Each number is 128 + 24 x the weight over its row's rms, rounded and kept within 0 to 255. Layers, rows and columns count from 0. Numbers have three digits each. The size before them is the row's rms in percent of the matrix's.

# down: layer 5 MLP down (transposed), 1536x384, rms 0.116, rows 983-1162, columns 160-191
# up: layer 5 MLP up, 1536x384, rms 0.115, rows 984-1163, columns 160-191
down983 115:145123155160079130108122152148109153130146125139108152093155158130099117132121094106108120135084
up984 098:123087090108124123132118112123124125138129096107108091114121112103145122101118135101154108118156
down984 096:135151144165122134103149181137089146122114101143154129103143114117130155142126102133096124144129
up985 095:115109141134152123098136099122129143119137139137089144161166099117153145123141164174115129148165
down985 100:167150142151148148168170145131148140107174095117127075107060175098119120101106151121121125115139
up986 102:135134105137123151098143121131127151148120138155153163122102129129111111157121160120092128142140
down986 100:097152113140115161105146133081113133188138127112128163095128154132149101139113080077160107135129
up987 090:105150106135109127121127129132139131125174152161082143132081118124135148133086108097130123118127
down987 096:109114135134145138067102122150115097103135147098130087115184119118106119144135108155093127126060
up988 100:140115127142138138121121114101144126079154119134107140167097117126081118118158129126147149113186
down988 104:077115072120088136124092122158145153145118172142115164140136102105123145119121160134098109119181
up989 093:111155117136168192167157122141068149158104128118158159138120125172127188143094123140104089134192
down989 095:163100150091115119106126078127115162125170098070086121107135112138123155132081127101136155128143
up990 100:116157146110128122088162130133126137149139131099098105134083130114154145143145122133114106139132
down990 096:090092104144128105139127135145112110141140129153170150169149150122113128146123053148137111150080
up991 103:146125151105164183075128083088083147159112100119112138120148112109162141155128144112110163123161
down991 100:148117144132108089143114121111146138143174104147151071148122136146144105117094145075140074103108
up992 100:113138074101193112127106133132127122114107140158123148119130138129145089127138095123107123093145
down992 105:103138131155121151137098097144094111157100106143139129142112118119128123122120136146083092131106
up993 102:119143089105131110151110108109106121087100155141094102115115116148080106147120150107147176130109
down993 103:143114133123084125130051105104101114124141150108125119125139128164144136115116098148148144179143
up994 101:098122116191121158105119121140130146113123195123160169128137133152065156080135103097148137164113
down994 102:172114138114163128165080126121104104139117123113164132147164152097157101157137149160120126123115
up995 089:136132135122109139144136103138119105112120118137096139143158124138132110124100132167161093097127
down995 096:084148159160136153086161110125102107152160125115156165113193147153072120152113130135145136152132
up996 105:104131106114103139111130155154150149137095178133143129124093105094129145091113122137117134118133
down996 104:075171109141136109142119064113093125135091079130078078129132147183108147106091129122080135132138
up997 106:172074116150107109121150107124125133120101153157127088135131086123133167147123119089094125119095
down997 094:116142095113140150123120113132133104141142102129164113131121134147174116156113123138147139115120
up998 089:114118071125149127148085131145130149152142115155140135125120124139150131090114149134099122126143
down998 099:114110164113098128101143150099075134102108138139123146140108105165085124130118170119126140125150
up999 110:160133147095134099104110143119175132178127119137129133107134132151119117103133151102136149131126
down999 103:148133124134131137130142092102160107152138141135155172113100093115130143155100112093170121143143
up1000 088:115088159103101105139093126172122146115128158110156156110121100150070100168161110147113099099187
down1000 095:092128143133181148100130118109199128135147099156090052127149151117163136081109162108160150143105
up1001 109:122132164134125129131117125131065156113121132123188109127134168130116106111149119108152113128105
down1001 107:110131186112099138118130141138038134149124139140139147122104118098102135162121099150133117140121
up1002 100:163073100118088133104126108173137154142102104140140107124135121077112103146089175151113136126112
down1002 101:115130128099148109107150146122058112080112096136104147124139126150099178151094130097097077122088
up1003 101:150134174127125107160139132177153160119092095124149131118108069123136112123134139122157126166117
down1003 108:125116181134117134170149127180078130143120087155113100111151109107130095131117109132167160127128
up1004 103:100140109123106093092105147145112167096153134117122090128117145081147174114107101163144138138135
down1004 101:166126125123173123087131116140100146104069150172146102147115100117147082121132133125064097126168
up1005 095:124101122138161130177122155132105125142148137118078120142108132092098109075140152129117113134119
down1005 101:103131112126132100090072120125096116165126106114118139156083113172122118135076106099116149116086
up1006 101:150119163130128116106122130124146143118116097124116134109095121099118134093088134100120120133113
down1006 106:112140163121157082156111098145156138139136099106133133147176103107133103100133149134139111164162
up1007 096:122120105129097131158123108152095177098083134102145112106150125137186092167154180130104146128141
down1007 096:120136116174104113113101124141072150171132088128105117116149086162144161086149145092157146117122
up1008 111:164101136096148113143103130159155136127137133105126122156136124144140148148141165093126113154149
down1008 107:131099118145141116118112125209090141170136150135113120101166081124118108111098130133139116145113
up1009 099:145108064151136113131116115114122149108125147144100148141153162103068120159080115121104071126139
down1009 100:118143137123152116082093107126203135074164103122170152113140154109120143123121156137103112109078
up1010 091:105098109120133147120144140120131109190113146124135148149126126152096144127146099087141114150108
down1010 102:119146142123125161119126097161138154090126109125078121116129133063155144101151132122095110124174
up1011 097:123101126153100138158117121141118079099119119127121127133099139111106189088128101123102121172131
down1011 103:150157107106169152128134151133038114162124137117122122130110141153147133137166108133120146104111
up1012 100:119109117117107130102109078134169138122102128123179077155148132128117168138118141077156105078127
down1012 097:197131136161133129150103146115152105137173097114089125113166083106125085167088126141124136145154
up1013 103:101119115099129140154145114132122125096147115101119165154113139104145118088147098128158121124142
down1013 095:163144126109117097082069141138120097140148111121138157142133162067097173129158157107139138135068
up1014 096:086118116136129136153174120088099084117168133145123099131157126118116150170192150126135153132074
down1014 103:161106114115103140114109139103098136125161106132128137067149093131111133126135136141138121132157
up1015 100:131113147126100122163095154094132140101138165164112135132132134151180099156098118132103149126106
down1015 094:099122068133153149116164110147066123118161167108095160163157120107103128086154164139169106109108
up1016 095:134150098175110097094124106071145176142122136156120132148073142149134157149111134169133149109114
down1016 099:119130121132096131166155123120151125167109119096131138145115150112119098127117101137178151197112
up1017 103:096211114088104112188131148128145168107116138182138097116118163092158107151147124142147116161105
down1017 098:112110152147122110103126141119084131144123110137134174114125142113142109111130090141154179110126
up1018 093:094140115128166156113090113115134112139124130145125143150147162150162121141156134139141102092139
down1018 096:174135170115130130101158140111140122126163125130115107072130093106160122092080148153165140127123
up1019 098:130117125155097160103142125176156135115095160131124125120099131125113091150147130120097131141143
down1019 090:148154158102135138112138162093126115131126141093151147129127148144148146111111099139154120118149
up1020 103:121088096178110173093127135154182130131132106119108130126166091093136127103127121116097104143133
down1020 105:106121152151118140114120133095163115119170108138086113084157130120127098108133116133120133133128
up1021 089:109110117130161127093121109134103120162107149076094075148094108118092124137138099123114135131113
down1021 101:126156115150089115120145158125146106096116078118130130134131145121187160076141147144129148132117
up1022 094:132134133167092128140123142103140100139144118109128126131116134127117122103114134106124106124115
down1022 096:117077121131128157127158128113124149131152109121141103131148112149114143134082158121103156118159
up1023 103:135144115133156130157164116103140113114135076153130122137141144109154137127139129116166133132124
down1023 105:100175153122116127141116142118096148119127121139168117170135129141160127100103147118119102126151
up1024 090:122129136165107119107136167141181091098137141176103149148105115119114098118109128116159137163126
down1024 095:147147134092095157133119120108098142156126160136183085124125112148117142147132144106103133146086
up1025 092:091133137106135100124151120110136112113158120100114149107102126137147119108136094141153127147087
down1025 093:123148068151133129113101115111122136142086124177093111147116143105152125139115143135114127100119
up1026 098:102134143137109102168076130098171134155148134151131130151140159099141107089093150096156155172111
down1026 102:128106111148111090133099159169138116133146061136104142092129134152089078121124160134131107121104
up1027 108:100171142138114104131117118171133126141125123170112161164129130092112144150108127078111108169076
down1027 104:113125130152106112085120119119138102123134108169178149130110121164106115151140141085072109151126
up1028 100:091111104152124153143109099132141155109128177124137116151120142076149121119180134100120091151099
down1028 103:110115119142115137122176159098100171115167135123151169113118175138109123141161136133152169120133
up1029 101:135114107138126131137149121143105133119126150122109144092124113133191104163112171149121095177162
down1029 100:086151072140188198181105187134169137101152111092090134143148137131133110137183102126113094122120
up1030 098:163159126138107136109147136137127118083131109137129146159136136097107111123091105125146125148133
down1030 093:075123129137153154113136061157139104156134117149138151115112110143131140162160082154145098091124
up1031 099:140118149162144172090165115105134094106130144141128143105119126112135099139120098092146103137130
down1031 098:105065083178116145142133122114120077082129142091086165092112121127122088106135147113154104153154
up1032 116:153098188118147152116109134087108101136082153098138126114140107133145100135123150155091078112106
down1032 113:138156141157149079122113129163158144100181123136097141123169129145146157141122112134105123101138
up1033 104:124146127149144122134174153135121148132107091144152109108142125114110103131161083139063078112125
down1033 096:120128122119159128155083139110201107156168132113099110129137133136087138134138163132139128171129
up1034 095:174087199123137110155091121127141160122148169148129091125072103100102102118093107151119104110098
down1034 093:131108108126096149070145124133125139137094120115135121090099116111112128108140137120121109096131
up1035 099:133161129154103153088118151113135104147132095108121102135120109119111146106134148078104129109092
down1035 105:111134166101126121083141138087192139131157158135118108138099148096154130135117130140144145157126
up1036 106:122170077149135134127137147160140133102119166119111150075116142140145133147145169133124113110108
down1036 103:132093097126114159145111115157092106154154169080167169129097122140100078103124095123121172138052
up1037 103:145127144096099172106144145095117094124115119125103119091101150129148097139114145141151086125098
down1037 114:113146113099123144146103103109089128107102082103138122076129134135158138168096126102112100143151
up1038 098:141138112110122120154088140126109135149108135112107170092119112078073135118119165132145129131112
down1038 103:116115150118122133117107130104075103121092129140087133128136110150098114107121099132161122128148
up1039 108:164097093169122118147107126121138111099140075129099181138129119108114104114104169131121176149147
down1039 117:154131091148114160160101146175145191133156091172106075185094131113121162140165131131122166131111
up1040 099:156118128121129131164118146117142168085114148138164098165104140097076163120156104082109112117120
down1040 096:096106103137097128122085149103195081120145151170114104131132143097101140151125113131113121131118
up1041 103:119126128141105136071139125147118111130114144157126118163113132144090089104151139110128097143140
down1041 102:175097120132164102113088129145121073132086141119109128137194132129090077113135102129133190139127
up1042 100:136158138150133083085077110093122130109142127140113108118131132120118144108115078136106127138140
down1042 096:146121163126161156132103131128112140142141126136096096079094104133142077160101122148116149119101
up1043 100:149149127149136204153101121164142150118124120161114065158116116113105118159121153161163099147122
down1043 100:096117111074114135125068152113158108155165116144155141149181053111106146093123095120149118133117
up1044 091:117147175146133143129147137131108145141143157153133130150135155076076146119161159101099131143120
down1044 097:103107155104098154134128128143133091136115142154169145122104163129127120104125149102109101113142
up1045 101:138101126133124090115114129160106135123155108111132157142128108142095123120158138084140117147149
down1045 100:127124120214143125114113169112106120121113138152119141107123110134113149104132176164115157124106
up1046 106:127112168143114125135140104106104105166155116120128099159138131078175149163140148112147120125155
down1046 096:108115117141114109115081133145218109135122079135109119085109145159086100104125086119144114115124
up1047 092:066097117145115134123091107120139103115133140134162131146128146130155135137107133166100110128096
down1047 095:142180143121145091061122130132146111111098095181086141108122112119132146090153101150140139134140
up1048 094:110123092134116102120134148144123120152149114106110108121081089155169148147197116125149133146109
down1048 099:143159122127165074077115137140081128149130132093123100114117164108140119105123167115154163154130
up1049 097:133113127046134113121122149113098129105135112119099122133133151106072098125123126092183168073167
down1049 095:134150145161112116130144115134157149154132118127118104170112115158118115132123128126091123107118
up1050 098:107137130135114157116167123107127122164147135131083079183126144158136124163154113110129138081097
down1050 099:134135140160092108141095118124179150128112159122131134127093117178092151128121143158154140149169
up1051 111:131154115132150135116094147097132086120152125161118113076136149124096138112143101124127120145098
down1051 109:151144153115106093107086135134120091139123132118128137145159118154145091147152143126127156159127
up1052 109:135159104137086120162173116167109128095113108106119130094164160174126122144103168088119127112106
down1052 113:118141151136141133106130117128087136158073151135124129119148153156159110129096106098151187123141
up1053 098:144116194132124112096139127138135149133156114114090131105119089131147115148144131153136168131076
down1053 098:136120142127111094095088141102158114142154116140062156182138142131169155122150124096168104138123
up1054 101:131092131133139159140118104095082109101160147099116119168131103154149112153136109122169157114135
down1054 096:148149099127148131094167109133147118122123089124138101125067062144082142100073135101124136131166
up1055 096:142129119100083108145119140138115104128115073114090123113151114129089132077134108128108172142172
down1055 098:142127137117121116121121102173123102126111149090103121113161101092113103118120150094097126099091
up1056 092:132108118161099119161121129164124138148143130122149110115144128133123125100112133126129131118141
down1056 094:092116128108148150145102105153127157098090126150058101110102084168138149145161115133166125132176
up1057 095:109135119162108176182158142155152166146113148107154105094165132124102133102178114134165111172122
down1057 098:157163135113131123098113128128160121122178140115112138215106096166116122116099128076093117115109
up1058 102:128115116170103099138115102102134119130095111109105141125123150135124123090119127131122124141146
down1058 100:077156133140127146145165126164105108112127139182089140092158128108134118088101140123123101145100
up1059 094:104117123128159127104138114144114134153144093141127142140131148144086123121148163108120161121146
down1059 090:108108148126112133111154122101128101085130144111178150172084143143116144138133113110130112133158
up1060 101:126118142157123148130138119118147119102134150124123125098115112116078117105132120117125107140180
down1060 101:120122134103078144141138119134107132134121133118114165115170161166092120132116122149133141132186
up1061 107:115168165133124172127141179162090112117095149138140146078146119097147126126111145091124148106107
down1061 114:112195119115135099131148149113125128106135117142124108103171160153137145110159123068140112141108
up1062 093:105163100143144121148104089115093122175104125130097154125164126099163129123145141095122151144145
down1062 098:148112156107158152081152128180102146097144109137131110109117165101136140124090120137132167139096
up1063 105:178115129132135132190154125127092134096132110163143112105109123137117119133121139155117123135152
down1063 108:113122148121148117123114101105101161151093161140164097121126128123113136138136132130122131128139
up1064 098:169132119154143149096112145077163138149144152147105124122181133140094136127121091097121154124122
down1064 102:106158157150108150131130142114129129121139092120192119146121109140164082131121158136164128089102
up1065 099:144147114141097135132166096148109118112109094118123139123094099112158125144134100076134113151112
down1065 104:102161122112116160118114143104138109158126103103150104112137111127162160127097106132172129077095
up1066 093:177103157104090142115127186110187149125151125150138116111076142106130106111139115168118145154150
down1066 100:144117152129114074098146092164135160102137111141137123183136126155147130131117092144125125138186
up1067 105:140203134135170143115107102086103082070172140136127087100129127142114150179161123100151118155073
down1067 099:134118114124129188139145120117120120101126095130136112117153091120119071128120150113119151114151
up1068 091:115131103109133134148108127165140139130146092140109160116135134126116090128151149140112077087128
down1068 100:104136163121096084103107155127117106125136101114119095144149092106138160115103119084169170137097
up1069 099:149123121122148129199106135125136116123145118112114129145116117169131140112120129144124143123172
down1069 099:145134151109122172132125095121089102128131141132142101141079106085193100129136115107177139094105
up1070 097:113131156155135108165148159157165162096136125165132151150153100112126113150156140140137133130142
down1070 093:078159113155100138097142114138196107154142095139119108121126141115088176122100108126155128078088
up1071 097:131140177149139112138107101155131086114103140137150147102151098116101131109111118087151118121115
down1071 103:139111109145106129120139179124107153100131142137159109137132139123095118114160071151144132121141
up1072 094:136102124128126121124119151174125126128193115176138122116146089142131151166144130108094126091094
down1072 099:101130157123128105145105099192131183142149132145133086149143155125145147127131126112138124146110
up1073 093:119149118147138115102132158139157145141103128116107119138151145131106107081171083143102100163142
down1073 094:121098134136066152132129141138132087134147129149182103118134134119129123172110151089104160109147
up1074 101:203132125127145111103160113151138141108132102103148171094116160142155083137140157151181130140138
down1074 107:083112139108137119146097144116152128130143141135122111103107125131120169167111078135124128110142
up1075 091:095163124137161135151112116183115149116138184166147118148111079131086085127141109163087134065139
down1075 096:146114165088113088126124125159105161119141097122121147144134160141155151159138123122163134129111
up1076 098:120214069081119127146139126098159140097179134145072134104182118147089117088172148151133124138145
down1076 099:128148130141158121137096166139087155119100105127135076068114129118149148215120135114152072121090
up1077 096:092170095149142139098154132143128137113128119120149142155100104092190081119165130091128133136139
down1077 100:144152097109106095197106159108182113118158115133065094125155128123086150103120106135161149125123
up1078 096:089130155110113117119108122145089136137102124146129098105118119076128105133139138104164113184121
down1078 099:119134155105123104095123163102080150161118128107140138167140115144139108139104138138124113158142
up1079 099:095109145119137133201129115138130124137084103118151096138074122141183127109140142131147111117125
down1079 100:117124161137120138118136160106142146174136131092127175112162135124128148096107119118134081136107
up1080 092:149088097136123123170080129154143164147128134154135084124129125178123120092122150107127158149132
down1080 097:122132103078105124081117144109085096122128130129153191111164135126159129121102128126118153123155
up1081 092:112143139119154128164132127118184153157079136084130117125144134105085141138102106169142115135119
down1081 095:130149126103142068059153104151142133079125132128147117132129175166109141123146104106136136125105
up1082 108:144133111126122156145141127122114114096112158132155087128122125120166140167112136173115144139153
down1082 101:085119160165117158127096134119094159111122105120155119139127125116206103147149162119125162119100
up1083 107:122123133133128138147117125143158154149109130105102107149110111124122141094085151179132141123133
down1083 103:146135144099117133068159105108167165128135137128118164159140112105142122124125111100135090092137
up1084 099:122129139111137139127119116118130127090095175121163104149121145130140137140166073154125187107114
down1084 096:161118161122155161158164105115124099151146115072125136142121101148111081124130148102117129141086
up1085 100:111102139168129122096116056158128097139145120129133075126124086165108083116103150112115085130088
down1085 091:164140089109137137120095123115127139148168122121141104145128153131140144100129096126152150090088
up1086 111:170147155138100122193126103121121110134075092134138111151112117115128135132144111149140108121153
down1086 112:084122119139181111076153084118131132142142179118102099141136153140102071122138108125144139130124
up1087 096:109113133074102154123059106142113165114100183085116155142124154117100116160169150115130123140142
down1087 093:119121123116176093104108084125093080119168137106156152122130077111134136099094154120094126104130
up1088 100:159090125120123087171157113155159129148112146188142174159147134111109163108110132090128143116104
down1088 096:114140143121126117098119119100167148080152111088140079115130123147117112153125135196129123131141
up1089 123:109159105143126151088130073133159117131145130144116141147125085101148116159123133111147130130104
down1089 128:099093148138095130075147130129128122123160137134127085099110167116140178114146126163116150190132
up1090 099:153091126174129110176088121086088113115082138152134091075165187110094130142122107173125141104123
down1090 102:119161120089110117176116101113065161147111100145087160122180132096099125192127135122156153135110
up1091 089:181093120159124125127130130093116117105149094133096133142123147170195155117132130112115113148140
down1091 090:112152145113165139117126105152139085142103120113115143158126076112093128147159106138144134127086
up1092 105:102115113157123125092076104160125132116149164081161143135144165159127085105099120100106127127132
down1092 105:126128146133142105125121092114116155114114155149152097164107124145134136117136116143126102132105
up1093 097:101158100143170126145096137135133145113120131097093151090105144132128141121121122130121149155094
down1093 096:150130160146154132118100138092077122140112082126138083127152095111146126153112167128140146130141
up1094 101:137140115122139159163104130099140133153103171124139104122144142115116087169176133155119111134118
down1094 110:130126121118097112128155151153149134106122128155120101101145098103121143132128101121149105113144
up1095 098:141171106118148146125139107148128099103124118146128138127145129098060141120085140162109122149146
down1095 096:119122137102094113120151086142142121151118112147106148137141140066083151165097120106133142134120
up1096 101:126142157165158142122120180117107160155149114121118163155088116108151107128165094139152101114156
down1096 090:106115141116120115159142117146219126095128132133147151081109104091152062127091134096110110119165
up1097 092:105142102138125135110143143122120147178122112143080138139113142133147098156149131154109141106111
down1097 100:097097131136141107133138097157116117069139187140164097103114156140153174109080106105154121139131
up1098 105:136081099118168103139162103098147090135149136096117104115149137095115125109132169147141158134137
down1098 100:122191141142122154125162140130149170139129142136092083087128160146134126101120086119149144144086
up1099 099:100122120171121123132121122141100150127150100117147115120125121130170078134118106112114111138142
down1099 114:104159111159122118120155137109120125124117099103166102112106125137117174149090124175095076143146
up1100 095:111128152109126139161124098154147120128126175169143127107090155143114102118094132133135120176109
down1100 097:123130104170147123150114168159109128040121088124093147150126117147119165134131161091118127103160
up1101 096:158130170144137115116135118120091101158114192127091091159118149124105155124146143152164145131098
down1101 097:132126109096155111152106152142089178098177117151142081131121116114158124090104099129089073109176
up1102 097:124146173122083122126126163115144131120132157157159136131131132125122098094168171119100130132133
down1102 094:124127090121155139151176159135143138093143133136140165112103121111178149130131134125134127117115
up1103 101:118107118117152149109096116125149089126106182102116153145077132108136072135151164118149122135097
down1103 098:097141123123140138173143120112116148112131147111150134091094164167117134103096082134142085115141
up1104 107:166165135126172133141120091166101131109096119134104101125143117133120129153119148071152108134179
down1104 100:101092094143088124132142143110112141132105098109115102147179153135137129097088136128136122162111
up1105 117:073169113110121108141139129144110182124115112089082115130119152124139070140153166099091090114149
down1105 111:126132147140102131111151166144116134168142095105131155126124100115118095147138106114108149116159
up1106 097:076203158075118104122140091116121126152120160168153129139163107100152112159143134120092115064119
down1106 103:113136113171123149155123119080154134139097157136111098140141130140119138116138140121139128104102
up1107 104:095138099133146173131109148123138126149074148125148116160154102102091127166118119117139150119128
down1107 104:148127152128096129142151105122117067137130115167120087149143142123148086144119130156129116100122
up1108 105:129087073130129114109147139122142138124137136182170114157079106133148151134111112156147106128109
down1108 102:136109103114121149167087176082100102157124128109107174145162130150123155143136164101204154131127
up1109 092:145167138126182133130148131084176102089151096128131134154157100099110150156130131087125127126129
down1109 092:108107159136153155155098116137122155164150110107119126112131136154129088137107129155125102113102
up1110 107:135122129140141154119137135119154157094087120109145107104157131154079107135165175110073132115135
down1110 102:148076065118110121148131138119120156096140141105113146116079124094115148105108101124122147119151
up1111 091:130143120131123098094132094141159124119084130146105095126113119171134109098151177150127123117196
down1111 093:117106177156096132144116107113137119179170130109150119093134116125096124166045094127127150085090
up1112 101:142130141106132131127123123090087133096122159148106115144110123158116111150103164107139117150110
down1112 096:111086136106168140127126079120075116163123085170115124171109163139121106168113110146116160122172
up1113 095:109113114161118124171111076139131138112139117139134143136125143124130124106130133123092146060119
down1113 099:144123116126138112068197142105110101153167126105151092159092114109097116092132156155133136193090
up1114 099:134166078094130106102109127168148093139067148099124110119142121112138095151152157083103110129115
down1114 095:125104151119107115118101125093118134113154148124139135131098110151110144126118160115165143094129
up1115 100:110129165149125142118080109143082135125108099168137124159157148149107145169145107134137103121123
down1115 102:098116102149118121137148110131156142093148082159125123159136100131132102125146114148117108129106
up1116 088:132109116147141076135160124118128139139116154094117119162128122123147109106179123180139084100134
down1116 095:121112154127128144127130135104161140128126078130108144115100119130130153137146121128109202121143
up1117 105:121129118107140091143133144119157115140128090152109116138175168138167135151148122121154138138092
down1117 099:091180113119154136157145146184133169141122172134118133119132149106154093100127122126109147146153
up1118 117:165104083105087099066115114111148169119102104147131106147129142164132075158130118177085162125062
down1118 110:113089149131095127111138101123082121114148125145110132157163131157111109131123167106100159118091
up1119 099:169134140140102104116163132108142148138121090152113107104163096144096078149166147082103091117145
down1119 095:151104127167147174139140129164162119146105145104129142101146138138125163155129120156088103162119
up1120 095:117131105130125100109128113082158139154099090123114164151095143138077100120151141105118125129121
down1120 098:075105128134105147136152126113152131139162127132116080102188128121148124119119119105116122096090
up1121 100:131109142135159167139105128122124110107118137121148134103135107159105157108079128116118165143113
down1121 100:155094121136151095129143101075141111146117169076122106156120122123127115105099117132122126136132
up1122 100:177168128117135112119090119112133112173147119136107129143115102108125139119076138126114110106095
down1122 098:133099106137133113122144104138117104122122129147120149115137135097134117146120097115150113138100
up1123 093:127106129122112126146121092160106091179134128125108149166154134111153146125117149128125103089150
down1123 094:114171108109100093111138088134133155112128089121146103137130149156147122130167141111164102121135
up1124 101:109159104148096127132097127105111113149128144116084131134145112128116136147116132140070120137122
down1124 094:119135143137119116127113150143105154083136122135138143135104144133118139097158170098111128110138
up1125 098:130167124115084149108129140158104134154133097097117146131135148124132128118086156163159122140058
down1125 098:125094141193121116154093136137108138190110136112124114101144061135121135110148102134136110109146
up1126 103:102130089158125113151114198109115135169133143096145122152171146127138150128091082132116164056107
down1126 100:141136108152073074149113140128123097141094103117147152099149132140130122092125130130130133118125
up1127 090:137140122158099155141123090153097153096130144142156107132079104114163124150119101135132096171100
down1127 092:134112134106113087150102120103144133189121134101104136089159154108108154104120140126157145125111
up1128 099:121125146152130165133115123117115164134114083122125137119119140101141115136164168137131116126113
down1128 102:110148132124116102111085095106095096119154103125124149144152119106105111115121095092140158148132
up1129 095:143127102145113136178147131100122118118136145143128100129148118139162138156141123102114096119102
down1129 100:121096097116102155163147097121106135103140101114162149123144104136127130141146105104131157137112
up1130 105:109124077104126093085170125122120130131122102128103072146108138116162170119125147102107140130056
down1130 109:146086163139130103118128151160111109101115174117154120118097122138115136139121090153124121112153
up1131 109:081155148140169098126145165099142141148137137098119148141149130140107120182100129087152132113152
down1131 107:126152143134137121134162132094048136123136144093131106133149144118108117136109138113157131138121
up1132 098:125145103096113126114115132117155142157112132130133103144122144097114111126138096115164128133103
down1132 097:154171147063111123136121147147169143126161131080167171190117142152166161137115119127133163128164
up1133 090:139097151161126114126133126089136174105127143111097124119141130148106101120127120147121142142155
down1133 092:101115128123154090139140156116065174151145187168149136109131128151132128139096141116116123126123
up1134 106:145063146125123140103154157065132105119120137165137130133108109153137085121130099118128117126121
down1134 103:153123107102095106160116127121102133128170145129086108126110107096135089096089090109104145108137
up1135 094:096084102128120166128152098139162160158151110124137157097081126140131131115153093098135134132141
down1135 095:167173133113147105096097134102108151154057129145132108176169115121128097131118172116100118113094
up1136 096:095104126118078144159103089104142128166153099145128150120096138121168090098089108098166122067119
down1136 097:150093095127120153123115135158135141094146156132145123150128172109099116136164055171159142112130
up1137 098:151183139157130097087137156106089134139130126136117181122129139126140119150156133122129123114123
down1137 096:166118164139132111110125131132085169177133112137144086092132095072082143092067163148124109088135
up1138 098:115102135095106125100123155136108145152139146125123151103134121110129126113085164108132126158132
down1138 104:132105156130140174136130136117130157096127140142127122110099105126131088119114159108111157140087
up1139 090:124140140183093152125146133141102144162158116100079130112130151105109106121117093122190125127077
down1139 096:112136139109132123131170114154121162112134117127113124108105113166142120117091122092148093100112
up1140 102:168163089121133094121128131110132124070151109103117088118135091155125152125079115101135138112118
down1140 103:132088119114118115095122126133110160073119095095142128135127143109098120126123149123120173177091
up1141 102:091160115146110109110142153110116080134127136172113097101134088123090104155154121109125128145160
down1141 104:139160115085098159132100142134152148159146134157158162161094128141146143100123156121133100142116
up1142 112:142146120143170125110148123171112157162082123154111070157087131110162137116149120097097115123126
down1142 104:156121111111119116153128141161075153137112114135141151151092110079098125159171100141130138114161
up1143 097:131151067135127120167149091105170140129131153105107142145109111116051154114175118156162111148131
down1143 097:111103143065182111138143092159115147159099143116154142117142121156102153157103086123161106113172
up1144 100:109181110091129060109106141129134169084130168157108089137148134160113123172104103112125157147147
down1144 099:093076136162138131122114142100181135104100147112132146190105128127132120117128087110089125099151
up1145 093:122119122134119106103103125128102130122116113153097107158108099115128091120107110132115071113101
down1145 094:133108121094119143164133126156109139148135124117207151110151103140133137157156142125134142093149
up1146 094:102096134112143136108099099112132118126116141153167120132126109136145153159176161126096098158100
down1146 098:145162122128090116137136143082146139131104117119093134130141131133120102113031134148140181120148
up1147 099:072095130175117120082161130144159136116126135071138143101106168138135095132169123138082126110066
down1147 092:135127116093144122121113108171158107153158116160114175119098056159120111129113114122136097138119
up1148 102:094121117158107156129142157130117094140120130122120105145106119122121143182116133179151123085125
down1148 099:087138133117125113147119137136089156156105121166168129147086108127083174153127128119164119099107
up1149 090:135111131095106151140098118091100155131109133134146131145112132140072165124130125106129119088137
down1149 094:138147147142118112162130129195126099116179085107099109120138104122182152157136141120121119116117
up1150 100:161140153068122110154104165138151117098114095134154129112113131108129103151107145117118146120126
down1150 097:133136140171153145119106140120226143155152183145120147134137098149112101111139146143115165150144
up1151 092:135131150143081105109137126124148137125114091081143076153128166126111149147140146095152113142137
down1151 091:157117134138119131158081112144109114137175140132113157112130072085105102089102130146102119105159
up1152 098:100147100126163123170101109130167112125070150087114121128110138097103101136147144161134087117128
down1152 090:131089148122081102095142128132148133153139095140140136136166139117173156132132142106129146118135
up1153 103:094158079089143105161094130141170102156090124142092163161122132095134131101127122099130125124153
down1153 101:112130102147130140127129098097141142108124137130137138104116129121119123134125176157146116136152
up1154 111:137137076088132148135166111119105106170191096129090100139112118140106137134118100141137112169145
down1154 105:153095139125103133115125172119104115133120126152094117111108084115163124139123113095175119121134
up1155 105:139113119150124109113166091145102123139188143147134169115141111143138122177113143136120116123087
down1155 096:132141183105106125118125146120100130093143146086121147115075098153155128108136138147164132122168
up1156 109:126136161127117138187149167114134131123103129143125156115154091161131174144133118184133129131120
down1156 101:117154104131122097131158112098124138119130140165175123107134137162137139143140152138127121135119
up1157 096:117134142130118119136099083106147126086154126089156113147151063133085097184107108146109152188170
down1157 097:100086052146089114102121140113135186134128141119122123152131064136117130124096109141122145160119
up1158 094:129170163149153157139114114161151121094107136146163148162137137162081111092129086119073123120154
down1158 100:126112104130087158091142145113147148157088093147139141162145103120136119136137147124146156140090
up1159 135:132159109145144072129123133102152151144121102094122124101140105108152148142139078142128153152115
down1159 127:137124105153113090118114109117097121152156128151090116078162126153138119084124114159127181109118
up1160 104:163123127143133109132104102105113167139167140119168160166152174121125130132156097138108140088123
down1160 103:140097143138137163141161111104152058086164153097102139090113152093134099155098114148101062136140
up1161 097:150139092122180156116126070127132142165077183120135137188159151127163099115165110122159102165155
down1161 107:107095127173100100193133137105129073108084130118110093128110141132117176131092124135113161164148
up1162 097:122114092110102136137135144124110105147095111116119106136136161134111119112174148153111160133140
down1162 099:147100109111101097106110154150122114138139172122131110100120111136135145130118101100136084158107
up1163 102:101134100139106125146147143099156139140128130139129147129086136117127157155132160124120114169125